config = dict(
    n_head=2,
    n_kv_head=2,
    dataset='wikipedia_en',
)
Each number is 50 + 10 x the weight over the matrix's rms, rounded and kept within 0 to 99. Layers, rows and columns count from 0.

# layer 4 MLP up, 320x128, rms 0.0943, rows 0-50, columns 64-127
55 58 49 59 63 31 36 70 44 68 48 25 52 46 64 36 61 54 53 54 42 50 44 52 42 57 39 61 36 59 65 49 46 37 33 51 55 67 18 49 52 44 62 39 42 60 66 44 59 64 67 56 57 54 38 58 46 50 48 70 56 35 68 63
56 31 50 34 60 43 36 44 43 59 44 57 54 64 53 48 68 29 55 57 31 59 41 58 41 38 57 34 51 67 56 60 36 57 49 42 51 48 59 41 39 36 50 54 43 48 67 49 57 51 59 62 45 54 71 52 44 56 45 31 54 39 52 46
46 49 52 54 38 49 51 55 41 44 66 64 59 41 55 31 69 65 54 50 50 65 12 51 63 55 57 59 56 56 37 49 50 35 29 44 65 40 63 43 45 39 41 56 48 63 51 44 66 45 61 35 58 44 55 51 55 37 36 63 49 50 57 53
58 31 50 48 44 49 46 52 54 49 55 27 61 50 49 50 53 52 45 74 41 62 35 50 48 35 52 63 38 43 41 51 61 31 57 48 47 59 60 41 49 57 60 47 64 55 54 41 48 49 68 24 58 26 69 36 48 45 49 53 55 60 63 38
59 68 37 29 53 52 48 38 28 61 54 67 25 60 43 50 31 60 43 66 57 54 45 53 67 46 49 50 46 56 44 53 46 66 41 56 59 45 43 59 69 52 41 57 65 45 63 49 47 69 44 62 44 56 42 57 49 46 56 61 28 66 56 35
57 49 40 49 46 55 51 50 64 24 40 54 53 58 55 44 69 53 58 57 49 51 60 46 43 56 51 39 53 43 40 43 47 60 48 58 46 52 61 42 45 39 50 61 50 45 45 55 68 44 56 54 66 51 54 40 27 49 66 35 54 51 63 47
50 49 71 42 36 43 75 53 45 43 46 28 51 43 45 53 55 64 56 47 43 67 50 33 52 50 62 51 53 64 40 50 59 61 53 67 36 44 49 58 54 47 48 38 53 57 56 27 50 42 42 44 42 63 42 57 46 59 45 39 45 50 70 45
68 48 51 60 46 48 63 44 43 42 57 46 50 57 37 49 45 48 35 52 47 57 47 46 58 50 57 54 30 26 65 55 45 49 41 53 48 42 44 45 47 53 37 40 49 45 43 72 42 55 62 57 45 66 57 54 47 48 49 35 42 56 49 44
35 55 30 48 50 41 56 63 61 55 36 39 58 74 44 41 57 62 57 50 66 56 44 29 41 53 41 51 56 52 64 54 58 60 37 68 34 49 42 46 60 52 50 43 66 71 51 45 65 56 60 51 41 59 49 50 54 23 26 41 62 51 43 43
32 78 72 52 48 47 63 42 41 42 44 43 49 60 57 41 39 52 44 26 56 50 46 43 49 57 75 42 31 64 62 54 52 48 35 61 43 48 56 47 51 58 59 53 45 54 52 45 50 34 67 39 54 59 50 49 48 54 44 45 53 36 25 43
50 49 43 34 57 36 49 44 78 37 52 50 46 47 68 53 58 51 47 60 60 52 71 60 56 40 41 53 68 44 49 39 46 31 51 63 36 42 47 54 49 54 57 46 45 50 52 44 56 39 61 56 38 50 50 44 33 37 28 49 49 26 52 33
67 46 47 52 40 48 56 55 52 61 42 43 41 79 50 50 50 23 51 53 30 50 42 45 62 54 55 39 29 38 34 47 45 45 46 58 70 45 49 62 47 40 58 52 47 58 55 37 55 70 69 48 48 68 48 50 50 48 52 45 34 50 53 55
40 52 57 39 32 48 35 65 52 50 63 75 40 58 41 46 56 48 60 58 51 48 54 54 64 57 31 53 49 55 67 43 53 49 50 60 44 47 47 40 57 35 66 70 40 39 75 38 55 64 54 37 73 64 42 63 45 46 54 37 51 51 20 35
36 39 80 35 67 36 52 48 47 56 52 62 51 38 62 45 56 77 39 46 37 56 53 56 40 63 37 57 51 61 61 64 54 41 52 59 44 56 60 34 56 58 44 46 39 59 54 51 42 52 49 52 60 56 46 56 45 33 58 56 47 54 48 31
50 35 46 39 28 42 40 56 54 45 48 56 38 45 24 58 68 61 34 71 45 49 29 43 58 41 47 26 40 34 41 50 51 65 58 54 45 44 49 55 55 46 70 81 69 44 57 57 41 63 41 32 55 59 38 61 55 63 37 48 55 58 74 53
39 44 60 29 35 66 55 52 45 69 48 27 51 39 25 84 58 71 35 59 41 58 43 66 40 42 64 51 54 52 61 59 57 46 58 74 47 50 62 41 49 57 50 53 63 48 68 48 38 40 38 44 39 55 41 42 51 72 40 59 49 59 41 39
44 59 39 46 40 56 34 77 65 46 61 32 34 43 55 25 66 57 56 61 48 43 41 42 69 65 70 44 53 49 47 59 61 47 35 49 33 36 36 38 46 45 43 56 46 44 48 57 48 54 68 40 43 38 49 54 58 63 46 45 60 46 52 45
52 31 39 65 50 54 51 44 60 56 62 47 39 57 47 57 55 56 47 34 52 52 47 34 49 68 42 43 57 49 59 36 58 30 50 69 75 63 35 69 25 57 42 28 51 53 58 57 57 54 33 51 43 52 41 44 41 55 60 42 52 45 44 60
44 67 55 43 57 42 51 44 61 51 64 36 48 53 46 43 38 53 36 48 51 45 51 63 61 64 43 43 53 44 37 39 32 62 34 44 54 50 58 77 48 59 62 62 50 53 62 57 51 54 49 42 49 31 36 58 54 42 31 47 52 29 59 66
58 65 46 39 52 56 66 46 51 41 59 54 25 31 60 52 43 46 54 62 65 56 58 51 58 65 25 61 44 57 44 52 49 54 31 43 39 58 46 55 67 41 54 46 36 63 48 44 40 47 42 52 58 53 58 57 19 51 33 37 41 48 51 54
63 51 41 57 38 51 50 48 50 44 54 42 25 40 46 45 48 41 52 50 50 52 37 62 64 48 41 53 50 54 42 62 54 76 47 49 54 46 54 73 59 52 40 49 46 46 41 53 55 55 44 51 51 55 59 67 36 38 51 38 57 28 62 41
54 54 53 32 60 40 56 49 49 43 44 67 54 54 63 46 29 65 50 52 35 63 57 49 52 51 62 35 46 49 58 47 39 59 41 48 55 45 56 59 39 25 50 29 40 47 45 35 48 49 49 48 47 51 62 55 39 48 37 51 62 48 53 54
51 61 64 63 33 53 59 58 39 44 48 45 55 50 57 51 46 41 53 49 44 37 48 59 58 32 60 45 60 58 53 57 49 37 45 48 70 42 48 53 43 58 41 47 46 43 50 42 46 49 49 52 42 42 46 28 36 40 60 67 46 53 58 52
49 47 62 57 41 49 43 47 54 50 48 41 65 49 65 44 54 50 66 37 49 50 54 44 39 50 68 57 32 36 48 38 47 60 70 58 44 55 56 42 49 47 62 60 44 56 61 49 47 61 53 47 40 59 48 49 55 54 47 40 57 34 35 58
57 61 63 55 56 46 41 67 53 70 58 47 52 29 58 41 57 45 66 33 51 49 51 44 34 56 56 47 49 57 57 44 38 50 55 45 64 49 54 64 56 44 40 58 63 45 45 61 43 33 31 49 40 48 46 43 55 41 47 31 44 48 56 54
60 50 59 52 24 40 60 44 43 61 66 52 74 48 54 54 58 50 51 64 58 46 38 59 53 52 60 58 62 46 35 38 50 63 64 52 34 64 58 68 47 43 52 44 48 53 57 37 17 44 33 57 34 52 41 51 35 51 52 45 65 37 72 43
54 41 55 50 54 48 52 59 55 35 42 61 49 53 41 50 32 36 52 64 42 49 58 49 55 58 38 47 63 65 68 46 38 52 44 53 39 58 43 43 59 57 51 43 58 41 49 22 57 45 42 65 59 58 54 39 48 52 50 39 56 32 52 42
38 37 62 65 41 66 37 44 43 42 60 61 44 63 49 59 42 48 45 51 50 51 51 57 56 42 59 45 50 58 37 56 54 50 43 45 67 56 45 60 60 41 72 62 60 47 54 53 41 75 58 48 49 43 60 52 49 49 44 67 48 56 50 56
51 51 60 55 46 46 49 55 37 62 46 60 47 56 63 61 54 48 51 46 40 34 45 49 45 59 46 53 48 56 59 51 42 54 42 50 61 42 54 40 38 43 32 74 55 45 67 38 48 45 45 68 47 51 44 52 61 41 47 51 64 37 56 39
42 46 56 38 39 43 58 64 62 57 42 52 46 58 30 48 51 38 17 55 42 64 33 50 56 61 51 36 58 55 40 50 37 54 28 43 51 64 47 51 54 66 43 52 48 57 48 63 53 47 50 49 51 56 50 29 44 34 39 53 54 69 59 56
43 50 70 31 52 33 49 43 65 60 62 52 53 43 53 31 73 57 60 61 52 49 58 40 66 40 65 36 66 44 44 38 56 56 38 37 59 58 36 47 54 40 59 60 43 54 45 42 42 42 46 48 54 54 43 46 48 47 37 55 50 45 53 55
41 64 71 48 57 45 50 45 64 51 61 39 50 58 72 50 58 42 43 41 60 47 70 54 41 49 65 32 62 54 52 52 44 38 43 46 51 53 46 56 46 45 48 42 48 54 41 55 48 41 42 55 67 46 55 59 33 39 49 39 64 34 54 47
38 51 44 70 50 58 54 53 52 46 54 48 56 43 39 42 59 43 28 42 43 48 52 53 53 51 47 69 67 54 34 66 41 60 57 44 46 43 56 64 50 50 57 41 42 57 43 52 46 64 60 48 43 49 40 67 48 40 55 48 53 72 36 53
48 46 41 20 62 49 45 60 56 55 53 45 58 71 47 40 58 48 48 41 63 60 56 58 47 45 47 41 54 63 38 61 40 64 54 33 28 52 30 36 69 50 62 64 47 48 59 67 47 50 53 47 50 44 34 60 37 53 43 50 42 46 47 34
39 62 49 24 52 38 56 54 59 56 55 48 36 45 41 53 68 47 40 67 51 56 49 60 64 46 48 48 61 68 56 28 38 55 62 56 51 40 50 65 53 47 55 50 60 37 61 52 36 41 40 38 60 52 53 38 48 54 38 39 57 54 42 52
27 52 55 62 61 52 58 69 56 42 58 41 46 46 61 69 49 48 57 38 52 40 70 61 44 43 32 58 55 46 41 32 57 65 47 58 53 67 55 36 49 60 41 59 50 54 41 68 57 49 57 49 43 41 39 59 50 50 65 52 53 43 52 47
53 55 53 37 47 37 68 33 64 72 43 59 45 48 56 35 47 32 68 49 67 55 34 65 53 30 45 27 59 48 34 43 57 61 49 66 43 41 52 50 51 50 41 68 52 43 42 39 50 49 37 53 41 46 48 43 35 48 53 69 54 44 61 59
34 47 58 29 58 55 64 50 67 55 58 41 57 49 51 39 44 55 34 33 80 46 47 60 52 54 43 62 56 54 59 37 28 57 59 62 45 44 49 68 52 42 36 51 39 58 41 53 37 53 51 75 69 49 49 44 26 60 39 66 54 19 64 43
48 50 46 37 39 35 60 46 56 49 48 34 35 41 45 47 44 58 38 57 61 57 46 54 50 44 36 59 51 33 65 49 44 56 52 44 41 51 52 45 52 50 45 50 59 65 49 55 59 44 73 63 44 58 45 45 55 60 59 36 48 76 62 54
42 44 43 58 52 53 46 46 27 60 51 65 44 46 54 46 52 40 40 56 53 44 55 33 53 44 55 48 70 48 54 45 69 59 46 49 58 52 32 49 50 62 46 44 48 49 37 28 54 61 42 54 50 49 56 38 51 68 53 54 50 57 36 60
66 67 50 29 40 48 42 26 42 48 46 46 56 40 48 45 60 44 60 58 47 49 46 56 60 38 67 48 46 66 50 57 59 59 49 45 52 30 31 56 54 48 62 53 46 38 44 43 40 62 52 38 45 60 49 61 40 68 45 63 57 36 53 51
37 61 46 39 51 58 53 69 68 46 32 60 50 48 51 46 47 50 43 39 48 55 54 59 64 40 66 58 45 65 44 37 58 60 34 57 53 68 51 43 40 38 43 35 56 57 43 49 53 72 63 41 35 42 50 46 42 44 49 63 23 66 47 43
54 54 69 44 54 50 44 50 41 45 55 58 33 51 61 49 41 50 54 64 74 43 55 50 38 72 61 35 65 70 52 60 43 73 47 42 53 57 54 55 30 70 49 58 34 30 54 43 60 32 39 52 56 46 45 53 57 70 43 37 56 46 50 33
64 58 44 67 52 43 61 67 44 49 34 57 56 29 64 45 56 48 65 51 31 54 50 60 43 56 45 53 45 40 43 62 63 52 40 63 59 68 69 37 43 46 39 46 49 51 38 40 61 45 56 32 40 42 54 54 60 66 74 40 33 59 49 46
75 51 44 58 52 48 51 51 59 52 35 45 59 43 48 47 51 66 49 67 52 50 44 68 49 32 35 35 45 55 30 36 48 54 36 47 68 64 62 64 36 48 42 48 57 57 58 33 63 59 49 58 40 47 55 48 32 42 38 48 46 51 39 65
61 69 37 51 64 43 41 61 38 73 50 58 37 22 64 47 46 44 45 42 48 49 52 57 73 42 57 45 59 62 53 52 58 37 52 48 55 49 54 62 60 57 50 52 44 60 45 63 52 48 41 58 42 49 70 39 55 37 41 58 46 49 59 44
60 41 66 27 42 40 67 52 56 47 53 50 53 45 38 38 36 64 44 58 38 34 48 51 59 45 31 42 59 37 55 55 58 44 57 37 61 44 50 54 54 48 39 59 49 81 47 57 51 50 46 52 63 49 58 52 46 38 45 66 49 23 46 60
47 54 53 53 50 58 59 60 45 50 44 51 49 49 47 53 46 63 47 52 35 58 51 40 36 32 53 62 65 55 58 52 59 51 48 60 71 43 63 47 36 49 62 54 44 28 46 53 50 59 62 35 38 38 46 51 57 43 64 44 56 62 59 38
50 35 55 68 66 49 52 41 28 53 51 63 56 52 43 56 63 60 51 42 47 53 55 48 49 50 58 44 60 54 26 80 66 62 45 50 47 60 62 63 57 47 50 50 49 52 48 51 43 60 33 64 42 60 54 51 44 55 44 23 54 44 23 64
31 39 47 51 31 61 46 55 58 31 73 47 40 46 42 48 64 26 57 44 47 58 40 59 40 60 65 38 53 44 43 49 67 55 44 37 38 51 60 41 37 40 54 32 66 46 48 43 60 39 52 49 51 58 38 40 51 83 53 72 52 39 50 40
63 46 52 61 31 51 50 61 43 42 64 40 58 50 44 49 78 51 58 33 50 53 44 43 41 49 47 39 41 47 48 46 51 52 51 53 59 59 58 40 39 52 54 69 34 48 47 47 56 59 57 56 50 45 52 48 75 57 42 63 58 42 48 54